config.yaml
n_kv_head: 7
lr_head: 0.00444
steps: 16465
Each number is 128 + 32 x the weight over its row's rms, rounded and kept within 0 to 255. Layers, rows and columns count from 0. Numbers have three digits each. The size before them is the row's rms in percent of the matrix's.

# layer 7 MLP up, 896x224, rms 0.382, rows 299-504, columns 192-223
107:154123093120189170147167144038095139139078133091158107129063110128089144170122134120121152152129
019:144104148137098108198135119147145115145090104108114085165152137163156139164121143123192108169112
102:124130191132210095081171118149167138062137091132152165152091101114163132168127182113103134078171
100:111167157135097131092137113168079163155163072174069099130120176091085106120093161106200105191150
063:146189123169120121107112133062097141145146098115147095138081092117092179080130110110119143119207
112:182105165103115090095098122085103154140117157134089125096109085115168154103129052128093111120193
104:070125103114065192177200142069099134070167172108114112145103145195077142070134158125065084138076
011:093137106110160103139134122100119091134144164132155057155104121079079080104111166147118066185099
109:135159104137134149122169113102139108124045105094156073078194164062113173106114150138070087165087
107:134120125138111036111088134163132180103100100154153157159145145146173144098076107141194123148101
105:090138077121124137116157116179168135086157147159188149103146055120136115164041124108126140120164
113:099081134117178107132123165077118113108120158089146101129087125079156154111190157105138103115105
075:135136172121109078136121178127094159076134175145105182129109139189114158118180093170078103098132
119:148133111141169141092132149131144198121123143087137124134163107145154161180108128096074148163151
011:077139139105128095225132135138127100161023119173161130129110133135126105160136139134102109157134
113:100136127120106075120162110097121175136105092140126099114115151103125136125215134070134173145150
007:156141117079151165173104162147083152147107083127146115110088072073120165133131167115137117096123
112:096128166145106113187111196104065141131097159136110136118168139166143151122198120117146110098091
147:053097119134126066160074099125139090108174107182077063188117116096129175094122164137135157179157
107:152155078147060106173088136162148100143106140108157113137159129132138106204142135163139132116127
111:139134092116127135183128122149107138129142082145089170182166131130079126105163152111129146141100
115:105156132120177103121084107131106169122109159101103096148116114130103053151096133101156096143065
106:074138147118199128164200139115144160159079136140134082177125065108165191191151150111076135113097
074:150065116132083086135072108116144106167125123148072132174106129102134090160114128099106148118182
081:132128072133169133140204103137161169137115106147098148120133082179143114164188129146144124102040
097:101167037117154149100173141153146179128134089090092082139139120125158087114057121150136116164117
018:168133124137149095099094079133088143206099131139107136153133120173127134107088150127158110217092
107:140067121118058133144142100126112129158162097156095140151108120091098140061101142140191088130148
107:111108107112112114097124148157117112152118124097083101129111135143084113085117106190142108105152
124:108116116165163112108119054083145090100098088164169127122144110139088217055138141148092153130124
104:112120109145105145134115130156108171117170183158153158176179072170191154110147088168136122074142
125:146078180143144095146133150149100085116080172139155111084113136182097075120103070103147111099194
084:077117148121093085131097094074120095056102136130092119157158154149073073124068136169098135191167
099:107106142096103064158096097141152139157119125111100125137154145120128130108085158124152164182093
117:115115121116081092119168127113115132157193170106152083166131114002127180093174103113136126160133
102:122051160178132150109187094185160138050187150141142057153068116095127127119127171179092058088077
117:134122144103200131117182074149104089117091146126122185135135069121152121104080170114085154180078
105:127124157148080155087125070099176133176124117168107092121149180176137129149071152140151109139081
087:123165149094068182134136114152197111112118162114031127146076092159097148156135097166146109146098
114:150129178143091115119187137074152065086132216143130161087164200102132126172091119119106172131131
118:091122136149089092136139087098158120154121090125144164128161100170143128058117113122159165141091
101:163096080112138117160139166102097097141077181140091134124101101108154142194145138142103145102198
092:123136137134116024132151150090139163158065145118045116153141091170146048126141114121200168077186
087:107146122131130104118175182143153151082157086101124127155147112137135073120112089120068082140128
129:120132101125123097200186127098131166101149143123096172109101205113082144137141093152163090130131
105:146140153095102123204143089126112165120148071121151159128012197145121102125132180149088124146047
103:076185122204155121122109123091112128099083080111150155161146127153114177146113062114120080146155
032:107171203125093165154119103095114129121119104118123055118053148132090176126161114081139146094090
011:113153077163144126168176097114099136121062135118137149116117112118137100099082171119123132121125
102:144145155110124145166132126104156137106113147136113132182143123168083122085101065155129113142160
067:129138169174138129158060124171064115162078119114097119158128081159119142127179128124116081194141
121:076174166135088122182151114139067126101164120063170155170094147150102198100168154158118173207104
142:087194117144121111134184082115097010140141108074127124119152155110132125108156071151164129144120
110:132162122088178064193165120191135137132073041173170111134128142100120117114169105102137131139134
088:104106103086112092049140091101059156093098094142176083164163122129094100154113100132176120097089
113:146121079140139106156165147139154136086117185140090057201119128121074113104122133179160107123134
106:142122080157130143116159101163122151089146126130165167142210119093175103129116107162069127159149
137:159077110144128124100126072126126126131090136173081130135117118163112185171157152088101064194125
016:110131141177094238141119143138168082132113143117128120080150128079134148093110137138131177130103
129:114140151136163125092203136102141153104136143149139169162145130110073109094116160151155119147134
113:121060122159196119113194118111080153111123135159152079114132125080145128122156112095129099141138
106:121135127149130110137181096115185066150073105116138143098166145203126087140138164153118148104140
092:116108141155102158185185115157143098114161156173143107107140137153105081115175125116105107155170
119:118141071092178098109149128156173164078102111069098111190130164145130088133125118122161163128101
132:081136074162137113151133090099206127121096148116174106136118118130119228146151155180121125119127
134:112120080125117134151094088162106125158155196187125039088125158130136143092117146150136136152134
111:104122130154140161109098123114113070149058102085168096167144252071124126090129151136092132137174
126:089146162136140140151139128103114099082108140182177167063125098135154133180124113099118077111105
017:115126108097131134137079153187143172102161090109128137096162110168067158193113083098093117124157
014:154111064110173107151088126132087185171100145156149123170110133087108109188109095141159155128067
097:129095097120079093148186085142134083207106146117168082167119101135052091158118128119110150132122
092:095104141146074153172148084180152157181193114151130176131146160133081147177113112161120163131099
137:078135102117109109177168171104145147160130096136091132133098118141141140142089135131104062148142
008:120127085137113121154127099119181066137109140137155139179168163176113165108092129140127123155115
112:147115158144160164139134118153090122104062136164171100110113119142126190120101116054142064134097
114:135159156116106100115141111084112116106143071116049158127118162157083177191099044108139187105088
026:072135063131148101091165078113130157159169069108166098166133088149077134104126086114218093132085
068:164150141118140159074091118132121101070153077141095194133131147148113166094095077158094095110132
112:128161095147072124142187177062094151063131120101152079101130142168155084130165158156125093071160
126:092094131151145092195206134121160135147134088181123148080130099139106167138117136121158165163150
133:190131089167139119120182134113098125103159152126144139096098191137122147160138139144129084106067
125:091113068132110068082080122130109114113105133146124111132091116138127133117110110174115102185137
128:124125149196130109148083132087076178102143077104161140106178138123097138142060151118207169131099
126:147103120181147138161130138088159110166156131156170147147133056092135163112156109188116102159121
117:059112160134127126169109149131100105112097173137098113146138145157096142095181095138153164072137
112:182148162105132148181156163101104109102112088136110164130090175149079142139106101082192132139173
114:132113082105105122142147156139116157112122124119126071147095102135075088067122090144152133154107
122:177162145121179080181175059173216144131107081154096073131140126132121108138143099147089096129095
127:121138025133161130150172126152112120155116152100128118157087095121142136111115170107145111109100
009:077116180170159027153096135161127067114115167133187123066155167110088097105121148106096172101112
019:107099110153098148189091050089158111158177112175116114166123159158055180140168095159113141170147
118:113163144117112055137126128118130070186110139156122109158123217138132168092187133181121188204129
108:094197114117143127132182123172139167181123175134106139120150105090135083093132189101121067111171
117:162127214105139152171098131133155079143121194116126082170174137132113123110126085090082232141135
102:152187128126157092155128153129153177115151033093110083118117138128170146052088142170132135098123
109:139136171173154103203154150110098074120121169121123095161122127160178143147130110085088136143124
110:129133136126084121156149084090093097175141130126143149123143100159182151136102105143139070116162
115:091118076121085084108126059077140087162120098135172101174048168124118185139160160102124161112110
128:138128132123062107138103039090086139155163112167129137095178088133093113117127154152081128140118
115:107149127138085148132211082111193093177134089135128097139042123103111150132139143182147120086110
112:115183134130129139162106111102098133101119136148156126199131089154145096124138189116135106187159
124:123145176159143150117153145111124089122061123123092124188151145147126085173135157096148131144150
011:105084099105098139145156163159161109143129168106115123123108085177124089147122142099127116130105
039:127124127184111162163133149113145137142149134087152143114133149124100199156091163144093112145119
123:139163133178109099111125169123082159141100127161128143140073124152192118156106168118151159109091
119:153152108086151159147136063104105096154095081137164148163127179103116172119170150122118093152104
107:152153166164195101150115163117194125135152186063099140142195128123177134164095171120130115162082
038:165113118154177140146091143164104121131120127159136105080174150083159172079125159166163119134090
111:115127109089118100137115165104070160138168154131122138091133162122097070152109119126144117113183
086:148133121114121124094122116103170113072179116142105053143119140120168193123127100147101142167111
122:066162099136092075100096146147105073122151150182136145133088127119104127130204069117094079130135
106:131129110099103111083120129084133131109119118121137108141187159047092113118120189144124102105170
086:123189188140123114117121078128136166134149198082150134154115132115133100108123139110147126123163
120:184115137123152100130144154132150135082118158119090114154184165125117134120131169155081123105105
107:103144129136131125197099143121140118145103121117100073073192138078119096141132199072066207120142
150:132102131163102099142133107147130193160172058056161083099217139134164127112062141108165141152103
130:114162132162154113169100115112140139060105126125161133148145126183186051157131128167126102109112
110:088143168140146103142108088087110140108110099111144181075110100108027178092116194130126110110131
095:135185097146126067158073161150139180140150163177102149131160076111076173128153033080166102104110
061:138100136109078084150074159141158149099115121103147155127117147114124142139087099111164109062155
093:115130150102141115148093156120126125157156191132085097129154150084127129051144115171146143176090
104:106109117186180117111130156117140133176146135166096111082157199071081091099079141083132138107162
103:113130201091108135093117093135079113135098100187076050032118169058089118135110110163153108077169
013:062107152081155041201106107088129089151128086182140123173123078141131073087104100088128091174130
112:157122125163117118119108135099179115096141126123117116080106117079093089130158172113132146141097
116:107094147125124128119142087123141198106167139134088174119126100157143118124161085133134143163118
122:170084171137135136154138095116149114102098141107167111154087140085091111114102195125184117136148
058:109087104127136110102101131102096094165103134205096133106173141118137084130170103114120127152064
021:102129122186147126103142140115122167191100080165148174157204107073115134187178122140134155127157
060:126129172118116120141087150112132030149097128122108119108211126127145116164175095212157112125132
028:151142137112123111105100161152145129070078146105159167138121163142106117104182162110176148149157
095:151139133122165127119145140118164118096088143150152143140103113123116169152117118086163119125115
096:124048153107137096150158065131121182088072132169145159130133110099128128192076165154080139135106
132:156158138143147109140141121082121090114113167184179134166064173107082178049124125158112156123152
119:139087102118107135126107072166108054165161101133112113099169121123098075118157113100144132128131
012:101099157138149098075062091155182150102068142146163088128128104146182151142092146163189154118178
116:127162144115121092115142134111099093043175115176115158142141168143127087217145152125104122186177
117:119179159121138083084151135086106092166151169186150101129142175119075178170122127129117076171113
115:151096088186104115118135183153113134149145125122113188119108143117181082100143112169107145097126
085:168133142120111124181100111114173159151130133108150130101093160139140114131133184096109105150123
081:064102153132138137161144157116146152061162173128155086237159110184095131080119130090065063125120
094:102155170134102092139077139113160189077099099183194111119160142127075105169093162151089135164147
052:126157143159138170144112146118131114156098179165122110070148118163183187097135082071102108110094
115:078152125172102158158112128141128107136115102128142085106171115116125109124100087194070173125122
091:132139166121159116187096094120090147076102140066133070091088124144110097137117150092147133144081
099:117048089102099122159158083150103178119157084136154149109138138083120104134149143150179088159165
114:134121125181146106129152165128112104146078071162103127164098124093141126154111157121152115173125
106:156144101122094102101087197102168170087103177138138111124147157113096126111091099127113139167107
051:174113085087163159080089114118104116094102087081119117110141115081158154100148171161116149059115
128:081102130115113143143129092150175151123121191140163137108114106149181196182146104140101126182182
008:116145100112128153154074124132037174117092126105122128162066165098096123096107123145146122123183
107:079123127112116108084155194110116106171129157176074137152144074001165144136103129131074161158125
109:128071127125134160169141123127136122102123067145111138103126194138175204115133138131134116156078
108:132101165165131101104105105121160140148083095116124164133078149147095116132091126100168107150161
114:055166141138150133140165129143110078155135129175131130083157127126058156103137200193152145175111
130:118113171134137163114106138143162173122137150138172150146116121140122107138101177122130122162167
009:137128094169097131207151148128130121107072169075155151120114114100127128071092142108081155137192
118:113135101110144106151130128112096118086136132092092109138125180088102102150151131154118178093080
109:150127127150125144119097157166078144158112128114135124102140141064138123114038164063086087132120
110:145137171137146106152078121109122108096158125121121078155118100139165163164103116115127130125137
133:111164180082105151079108124143152185129105139151058096129154078114126123093134175104090105125148
126:107179168146107148145145163116144104106152162146134172106161104198102094113165109119065142151148
009:151134043128080106120113120177169175127104121052169119139165144104087134139117128110168112182141
114:141109161172187092139115140105132148145150107140162124103122088094117080132176143147077112191094
115:091105122089132163138120131143177107141140137100149086085095143153125106087130189153085159143054
117:096069143160176091149145110094086191110078138193098164126100155152083178133103108150140174147128
133:089079150110123109167106108109133164133147157083146094091144082128086109127096131148216151112183
109:145120109101152128129096113067085096167066174131121152159133153080146109171127101105134067103135
127:150114139125142102157145164074193125109146170125191142170123164103126133153161188090136157135100
070:093117118175089144118098185157131095159107134154165174099091134072114177110076086106091086142121
120:147178137158185175125147147148103062131136146080096124113129106126129126102104165069118126100132
008:156111173119133101152082105094155152150121187142078134177153106162147150133140130151157149137141
012:116172145110137139139093120121110150086096103169087145141096152189213083072146179107203117138106
125:137098134177089063156184168152101106123184080174126104119150119138088160097121094147146101151104
105:086089053108119088129111170139125137080132121167111146110101125225127225168138138161072167159121
102:125126140162112062167144069106135086118140136082180219093135087150073154111077036113155149086132
112:072079071124112137123169153116116146191148077075111145140098099178109149101137166159131109127119
022:193113131152152101106120152158131155131139157136145150101071114116106126146131123161109132108107
106:124187195176180097176132157095163106093105120127110133095122167144150165187116161122131073123140
087:077107186137115093121059101088144058135137128162140151130118184132116202094159098076125116174135
054:127162111109155087158137171138095157141107130140108074103100164124137114101144139105190121141134
125:129069086154151086124183103082151082100122142121177088123166122108138090128098119084173137202156
065:149128137161138107123113121162120097140112139131153117186095111111161196102176055072168111108147
137:142116108129124104115138147111115102175069116115098118186163118102084147143181133110108127137128
112:150146042088155096194168115127134128160126117067127129167084123106110112095195094157092112130126
095:109127130163196111154132116157114124159056131131112118082090138157152149173104080037118071094116
119:074076087181069107123128088101165178172133131128204124194109125194172124085167061120124123129062
119:100148093118104115112142098142153105142182158099128130126118158157138190200111135120156163145148
129:160139117090126115133129110213145143094082120127153136151103106134090179166170192189178131115147
057:109147139138103143086149132133178120171159144083127157184147115160093196095181074131031179112147
014:138081100092154067104104130099148096135135121184123132166165160174169099127132071094150136159164
115:173182158108090122093148094138116118130129114125098094150121122141168131154106174141138093115188
129:118132079124155114152111082162155117134096082096116088189165112156143069160075167109128116156112
057:109138128078198124143118124104124097094118158087113104200086087103197082066155170163135111164137
091:128133136152085107117140078110148130040138200143120168118120112100080128112092162131171137118148
011:092159149173118107091146109110101116124115104155143090119183162128190189150142081112108161135165
109:119112129173072102110120148087198153099089140118111087130208103156088123084087090156132152119118
081:139068170131134074136081190116120168140113093145113173150110213148099130186139165137091160142058
104:155125145096095129134145115104145101177084134123134166135124169150094229125166161184168123097174
111:133117170194093146123140157129109164140129147091100134128161122119133090112089159114213122165111
084:098111107096140109102145129166110121125070172060113117176141104112179114090079108066178079109149
112:088125121149135101162181175083163153090116124192098166121170095136117106160080174136096110063133
117:131171135142150082170116128127114064148111113098058144156126145189181142163121151182143147185152
123:146152056160133124127091112151086168157149133140089137154159098131101128116191102160107079118134
114:118115183155107120139107153226164096152021090137127139175140165101077173087162136119137150150184
121:117120128137123109103178179123134092152143132109132073136137167116138147108099130125123191156098
# layer 7 MLP down (transposed), 896x224, rms 0.286, rows 299-503, columns 192-223
111:126145093078162127129156176076125118122176085128133126108067139134131102166080142147122148198115
022:159144098130157115096101110110170085104122113140117206065127121052145132147138055137117131152140
098:122065109114115112075086084128120122135116154075156144127179098127163136151104062168101163079120
088:160143138188165105119137136104114100104086141123106198136131112111078135086105138120131131093148
058:141128090014154167087172125097073093157106131091137112161116090153111110114103081132098086103152
109:190120126083077144151119187053144140099113094133144137131102123157152077150199155094175171130143
093:130142177086107132121199131038124154143110093072089124134119113129123117115152080167152068150107
012:124070164116125089156084088120063147081159121203132116123139132149151145142138064156222121160172
117:126164122121167092091130105142165074202115129132124093109112134149118140169145095125111163154102
097:142097049168082149120112182098113114178160055201165132104116082126131143070163128123149132154169
108:163115080144133164178159177161138170090115183124145144121197103095144167117175109048115069199095
104:098191121108087226113124147101075108146136115018138082095106064167122135110142136113153116114080
071:120124167132169129128133123160106145160145108127095169118136177134122190190108155162121172082113
112:072158103106180192101078181148137158161128143107172149112151124157162134174105169114123169172174
012:124099171139187131078132151160165105136129151139151143077167081098103073155180101191148178076107
108:123135149124083175168149101185102122153118101121097108072088160112136147128145066118131156140112
006:152149187190123116115152165091150118188126130109107102085113135133109063112147134128128133161215
106:081120142142124128102111122141085133150098165156144084141074080140081115100121159171113161156161
169:115115139124089191116111099142132118101127139213147095147151072148101165076148117102094154177134
119:144126141168143119119178123151103161113113107115110125174124169098136095159074173186130174070129
095:137136075099140152098100123138147136134173068126135130068102171178091159080072096129140119115176
124:107094109155112135138082157218163146140150153124103123111142186114154129131110136135106099105086
111:147188154170123154116130157123100158192134188146104144175103074104139160127135101145102082146090
072:166106132148150124130128121118116135212130133110151085106100121085104126192094139143130143135084
077:123117102164160093138112133162130105171109111175081127101143059098127078132186087204145138077153
095:106125035116162153132079167133153155151175160072192151167158093120100203107126120133069238119141
017:176074115121142146144082150143159171145178140188089114138119144137146095131083049148162096089164
110:162083161078056146100119120122099104106155055089109127153122081074140097094082132150194099095125
101:131107144088192092193189108186074140097106124155095151137148148140131175131109094108143122183177
139:100135186110188144175152155090131134138108173145100153055133073098113191073147112123147139119094
095:181062147162144177135036143099148120170101108122108118128075112139114104130112183060091176137125
131:135132128166169115098190177155173090138118161164142148122152104151114105115141124158098088068125
087:136118162141098088108124137095187111084080106107163131177123133103137096122102149139138123177176
093:115108192094123174132122192135177103109087154175086129092110141125037143158128125131100084170214
114:130161173078095139143171145154128100148124138129171113132085053091142126098188077131164181137065
103:153131107168073120078112143093131095120140156163149221066124054131178109098130116132119109113153
124:158116077079187161095152113128097106205131101128171177139133090081119148140134132101099062149116
100:150161199126096166165120150089187155092146130162097090077141206123157161173089115139168063165176
090:083093165114093170085130128166150130098121116156129136158096066128124153190153129147169118113085
127:155132101109121133212162147076172122148099128101127097090177155134140129163085153130094092131086
135:082184168171127116119112150102165141088125128187135103086140114124166117110176086070141166113119
100:153116135098169164108131063081163128207047155118087080101126110133140103089147095107109136065179
088:132187122122127148113117170128140147135054129076069084094083166172117044136140171178127132117116
112:130115133134174140090110169105209160076165078135090130179077133136088087134136080192137167108178
131:124138136116106101078122128120102135110174119059131121068122125083121127174125156132177158148154
096:153090098135119139074083162155094141065084126137095123119201148069102093127139102082151090194237
118:175165156102073109174119113077107072111148195128134131083097091174183123160133118138139119125143
028:183166201138138040156140162131122120158118108099140108120105170155147168031135124132075112155136
014:136160091135154130180115111134173105117134154110155132125112118091139145173139098129130107083138
097:149112094143121139136148080180145177150075101130090110082126110136142120116072157135119139147123
063:083139163084152099081137147120142100157148180152147170130117081116143123107123095104107113103140
122:149074113123137164114130168183166140102149123100182138122086125181084138172145140105119201087098
123:130161167122117109119191140094076056118157103091088141133126122168112175134097117098171149090137
107:185180156156092097134159148122100136152156122155133120111109145049151176134153159150112155145118
086:135129123102141128083104178150135159170118096056124142167104170118131136141142140200123199134182
149:166127130104147158139101183122128190133139142087165055107154126089135099104138166169150162054118
098:139156176092154165107149082189163087112126168092133192180148132094194147144111151118111148138136
137:152154111130139166160198136128162182096158141126135164180136219165130099111160134130132118133131
015:092082121172122070119134135077166129125130175163132146207103166070138191127209148156170151140162
114:166079131108118114091120161149147149131151149176150183104119112084129090165130128123081055109147
120:148112157135135155053154078123129124141211023186149145135151139129139163090150096130147094121167
103:120119125071191157114141121104141143125143084144117095148076162135151069132215137127103096167164
084:094145129141168136153131133168121111125093149173073117090110124137129088184199053136185115136167
111:136148115137111155102152110078139124098115060108123169123125132174135166146144100119105132120156
122:162167099141165144089128082080193157214190118174168116076115097123196136186121126148153148117145
125:138105099134116165160064158159159113159118143139197174113103118166118047155160156132145171103103
100:134081137079092142087128124113132129140140189162150108071079215117128091167199095180139124135126
125:138078133089078173070137200135158132098157126131098174125156145124114170190093074134137089097153
020:190086035133108125127174113150194114113081134128101198123118105169115137116118126140210094173155
018:133105113094149106110123153113147121102101149094144107119145079125155119131127141128148100095140
087:146080145088068132152154116108134133217109135113104120172141112152100122124135125095125117101122
080:084107155111132110132102113113156118099154135094177182110124070120115170051154141083080094168154
142:093202180102144172120155101213142155147086096196091109191155148123090108113160144100096108161092
009:097140129141139163159106149150166125097203137133134174107118095094162117144108104122087161125069
104:153173117170091144182139079154169171196104102147074151135145142093166136114138119156138189182146
113:089118171100115169114178143058170124107172167128132130107130115132126097154097069117161108053130
024:116109173069128099156098125098159088088137167174109162075139144146161100147128157155127107085098
061:104136133113129103098115118071121135155152165114085114150147131149118122082142175139209113137136
124:123073185099148153167131178128167128041108103143136093070114127112109102100131080166149127113147
115:190116136101067170148110084122172125155103123139159144103128151117137127105139116125160135168170
136:194182105104185126102088109088142134121134109172120140097123112153183061205118114144119152100078
133:139131058181166132135095161137135174125135183147187084114123130089134197190102119165089165115226
119:095120145113132162106118137137040094148068182228132178148112184134125117058103103178068122141138
115:150056156126174110045119174146124116094135163130137123179123099160142084137127182082161110128127
093:169069087114152072143113161041163091139153136124154173140176121150134125100126204129081130168126
102:143143169071157107124103100124153097122079126106160188131139139166179125106117111098180156141167
129:109175108073139132057176123127160128161103071102180114096126140101196096156142074098192146107070
115:151127093149042114139097129110151127105144115176077102098135097154118084142118112130125158096175
121:155114051124074149148128087171109130123111116140113076097137151116173158118106115118134145130117
010:132155101096124225144166090115131165163123054117142104089082098122082154115123128203192101129152
020:136171135148152067115153139088074126096153071131065118102180095135141124180112143069111133106117
119:118139160129152145109087102105115099165188110176132131095108111090125119088146121209110198132094
107:126115118083139159121174124144184184129134159019111113180099070112086106108128134117166140087162
104:118158089093161086078115151158156166137158088069104132110096116137167106123135098134112115123114
125:121135141108112147118120183075111141127188132136109146116124094171160152136122116154069172061168
122:134089133077163167103122175088158095172136109173198137128135119143118175149087080193152129096160
120:075114103102161156106134120137118128164148114102138095093130231154126149093127071166086119118168
111:182099067130183141118155106046160129164106118138138087128111080138124131117108120090148099103159
120:181155104093083100130127094112106177159149168120180145120125146092115180178066132121126164082168
125:132071128140149137105218124129118141160056084157158110120163082105070092110064142106121128126107
114:114158194123180166086136096151158144057167055093153107142136152111182088121130123121123163176122
111:092171149147125142114119102110144166139060153122121104144142181077123066197100148139126118075142
012:105153180134143164069109130140104106096139138174134156073163179152166132096138143154138120175111
042:123139182119094195095126155115122159178089098138119138135097126068156075136170103174102135147135
121:099192115084143164101142192075134148098136143086138133089105184135098103199149114074129116143125
116:120154098131124199124062114138044166133093095148167151105095141113155152175110166136106098101143
104:155129093076148148136106146147152146113132124146185081150125106112136106151162138096152162123173
036:083128093128092097151142154141112088102131095150118145098087135111159166139170111119169097110132
106:127105152133166151130170078143112166083156148180127139086097184126131143129059138109152120090114
096:124152132105075135106069139095164141148125161144145098114108191139159166115161133150118126123099
123:149121111107169130092139115139101177107108135116157070067124166098145122201114096099150089131160
104:161121122155147120109150130119124185160166126117149116107151137074119193087159141184130053090164
086:090150103131148096098151078172102111156112146134179127117154102124168088150171047113201168101144
124:167140161110118162135165104157128148107127081101127124152146112123100119137148117092078110105112
095:185103113154120104097130071173155153158118062124135079121152108125095124136114103159155068156127
167:097133178100164143197166115125109135148088122107121053152134096167164128144144131151128136085136
139:143109130146132127136125090126199145168162122110172043126110161135123118151153133151098179062138
097:143182105102146119085111181134149133144124093096150119130140124124068167140141186179144085129162
092:175143125147144129169066119098109120114152102135100173130128147111072171105132148148152109106129
062:127093109122098075165107159141135084106117116086106137095123126123188118133090116113146149089097
089:111124188102167165123144113157161106131103104083085105144159127170119129169111130122137156173101
113:185119139164168114146132170169126097161139160120135146112123183069081161140128124150112139119145
098:134088135146057152118155177164141127092161065152126102139122160078104121152241100103133162114142
012:149121166132093156112153130108108122078086086132097106125075083170158123126114127181073162124106
120:147122123142030108130087175134114058135119171124132092130140160176133160077127123168126161126140
103:121166136106109129116076069144154133120095147078164140140139112103102162185139101175146140135144
115:069116104062180165179056131122151139097137162110205075128155083091105076126118134093111107144116
067:171122171145116124111119155132128125116097115124119163168130106146078122128137151152128077110111
023:140115145124076131120150164163093122140162166180087150084162094158058101113124150127164170105084
056:192125124134173083118162106104144113129139107169106137062175121090098102145100192148140107130073
029:134114119113114165148106160120156097120092096093137134079072086163134166128103125161092149091160
088:120088167123101125173184119159142124118149099193144048121108145101119105142147241125156128137136
089:145087082119143136086062120083106140110145155197181095126119176147188108143124128141134102111101
118:050188083118173070197123124181146171138108154097122154125148116119074142044137166151106162161128
108:159096087121167147109108121090106076144161168172128176137142119103165117163121130151150084071130
010:154185141166097145145071123116123106123114056076125151122127122200093149107215141126148131158114
099:180120091152060136092065144138179098180190185156152092127110126111168184126085143157103095073088
110:105150137152107153119154162038133117182097154106181115177126098131104155175120121114134094125158
113:132119093149120154164182163128039103090146092128199156162129163090098124145144127155130169158179
082:146188107154128136139129079101145116192136112138106109170100140121090107136110172128123092122135
077:140157155106125156091113141140182139095098126132096122060152083099110099141135137107105157121126
093:144151170172133081194134133081084152093150154164121089121110087183170086131163079088154110112128
049:139112175149045087157115139087160084093118151143096109114162163135185158099171148179137112138080
109:123094119092117075106137167151125113142129069193106138124113138117094155087126097171122111091132
091:134142099123154087097094129132091118158097111102135052095105150122110115195158113152166169121116
106:151084097100097173103113123129184116133108101130168141131105137128098149158115139108144181131090
127:138148135096156086145110147116071086101111082149154084093131140164068152108121126097137138070116
104:165166109116135134112109143153173146162140078117132117101120144096137112099115140141171085076120
049:074114155108108117144101117111086082122159127081116157156128129103144137122122164184108172051135
123:095123156129135124107125133148076133140124141123064153144079171140187173130077078140170146094110
009:114120118036135126140129123173156130133120123136125105142165170104163111187130147150155141108055
103:088148146080110147094151133123164144108134181168109147141110048065110090152120093144207163100192
094:100111105108120105113115100124174116119146098166086147148118220138135122109095135147131159219080
103:093176176107118124122121094140147124119150078070146154087142084162153114190171138109149131129142
103:192126095107158129072193112136112127101167144036136170113086127154152163154131193139162100119119
141:160185117072089166117107163153118113070104207131167174098145100118136125138117067148085097168100
010:095106191058105119068167155173142115130115212104148109140069131151139106179152135141147105154134
127:112112123134155146112162124108075105128155126106111152109137160157159127060160132125137151130165
117:146156075142179179126207131154117184127168106085117151131128143054101109107080116090104102146079
106:137114169102074129124139121076128115083179079082120072124156167096091153163168106109147161159121
137:125146188139100174099137162082128142159133174120095151090167086148111171143118180041123152118119
113:142147149136123049120085111106111101122120117167086093117128108089074116087088064128079147134174
008:070094097137153177151067107163170182090106099182154177077107116149107128130083137088061164098137
161:142120123179168160095067109080219172177151143110145120099130131062134105179207106163119164159103
117:153148116146102143148125121104159132119105194103160141134162104144168095142132121095128174120091
101:127168110111169117123146140145109123170202114086171126144146120169120079087103112119109132134184
140:125159108129131197081117141139148183092109117126087089143182103205089104120126105112106142055133
100:138108111156162107139143113146144092136167149132058138162134142037125146103152096098116112120182
115:094076168130078114108144143099149135133160125075130202095153148090133147132094141084113140164142
067:116125132116092075142143172141108175153145141164061139167116106051080174157096097127128199156129
119:169212152152092196094104039106168112054150194143107141062108110129169137104119140103151141073142
008:129188146142128142147081138067164139100194183075168125130097104159152097133149175113085101165190
014:125096167163198131113140153124164093109168158172177148146147113149117066098134152129088164133108
113:115156156221093142108180145162129082076111125163060125154140060120120151174132133122088144156137
097:125160173121106208140160137137171161081188130157079149072124122119099202186108154073119131114070
089:125181107143155099097173112097161150147148115131086139183119141141138131125152097186133160180154
108:139138127136101109151125109115143114097135174158163077137150157144117153156193092066159170125107
020:138160165114187133133075150162140179143165130064112128095162149135129104193128140171104142171130
102:128188194057168127138115103132159122182128099070148105142115114159156161163126068175081133122152
085:113123102134198160162088105084143097116153121068145139196155091099070163116097167102114103097104
054:156130160119108067168116116127102124185086134111140108140158109091099119202136116161114127133147
112:122082119134184166084104108095098113082130104133148090111163124133109101120117153100107130102125
063:129146097190115138120147068140153148061099135141122155167141129109161109186185106119131184138125
126:170084113131113122170186108100056162086140154085105117102150122080145090155173137183117151144123
103:143121150142132146102086117056143146094100150107117157148093142144119094208165140059082109090198
095:173141102092173118129165110087186134077120087115129151094124074117106135112094142155128143142087
120:136092101125155141110152069154097135180098119150143108125122134099142124136124076116153116182037
113:120102191085120084111099134134099131092162202130152152149110172089132176117142108190146151086122
120:169122077154147138087162144092121089164120149082111087114083142115142142192106172128141174156135
056:151093150132173098145106112168127106119065109131111123108092118174155130127139135095109140078178
012:121170129171113190126134145132214100164133141109143091152044120126118137149085142172068084168147
118:162108157182170129117111123187104111185089095157149125160137074151159135169105112153105161126118
112:135111092143130069128129119091141197103094126088091105109106148117108117111132142138164100061103
052:105133139100131152111116126101116086179110130156140151178131022152117146153142155128149121171105
080:116178158085133100157184112116195094131069116100148151112151101145132122144125095126125102190149
012:128124135107138188099121081097141149227129148164145167150117092104177112153128177163130124085099
114:112087160178120182170112138136094175149095150140172134118070085166158147117069155122050143103154
076:099138177187097166085067170145140126179122137181094154133113098148113151142047124132160123099123
104:076103137149098155152116144111140105043106133128135142149163088138102185101145095147108072126146
099:131152175148114108120176144142140091166104127176124130101120080164179177112135073084104142124147
088:143138127130089116157149178141125110157169115087137135123133172147124095099162108136137133175101
098:097181124139110092087134161077153139070103161159117126096137163151165126212102183128116157087137
177:128149112085144144124113162161111123139128079098119118127156169166172170185131111181124182179113
135:149142081101132140122133131147099132097156114138174098113085136139133154148184125128153194127126
112:102166192091121160100105127106145057174098080130098127124149140139169138056131165071139161139208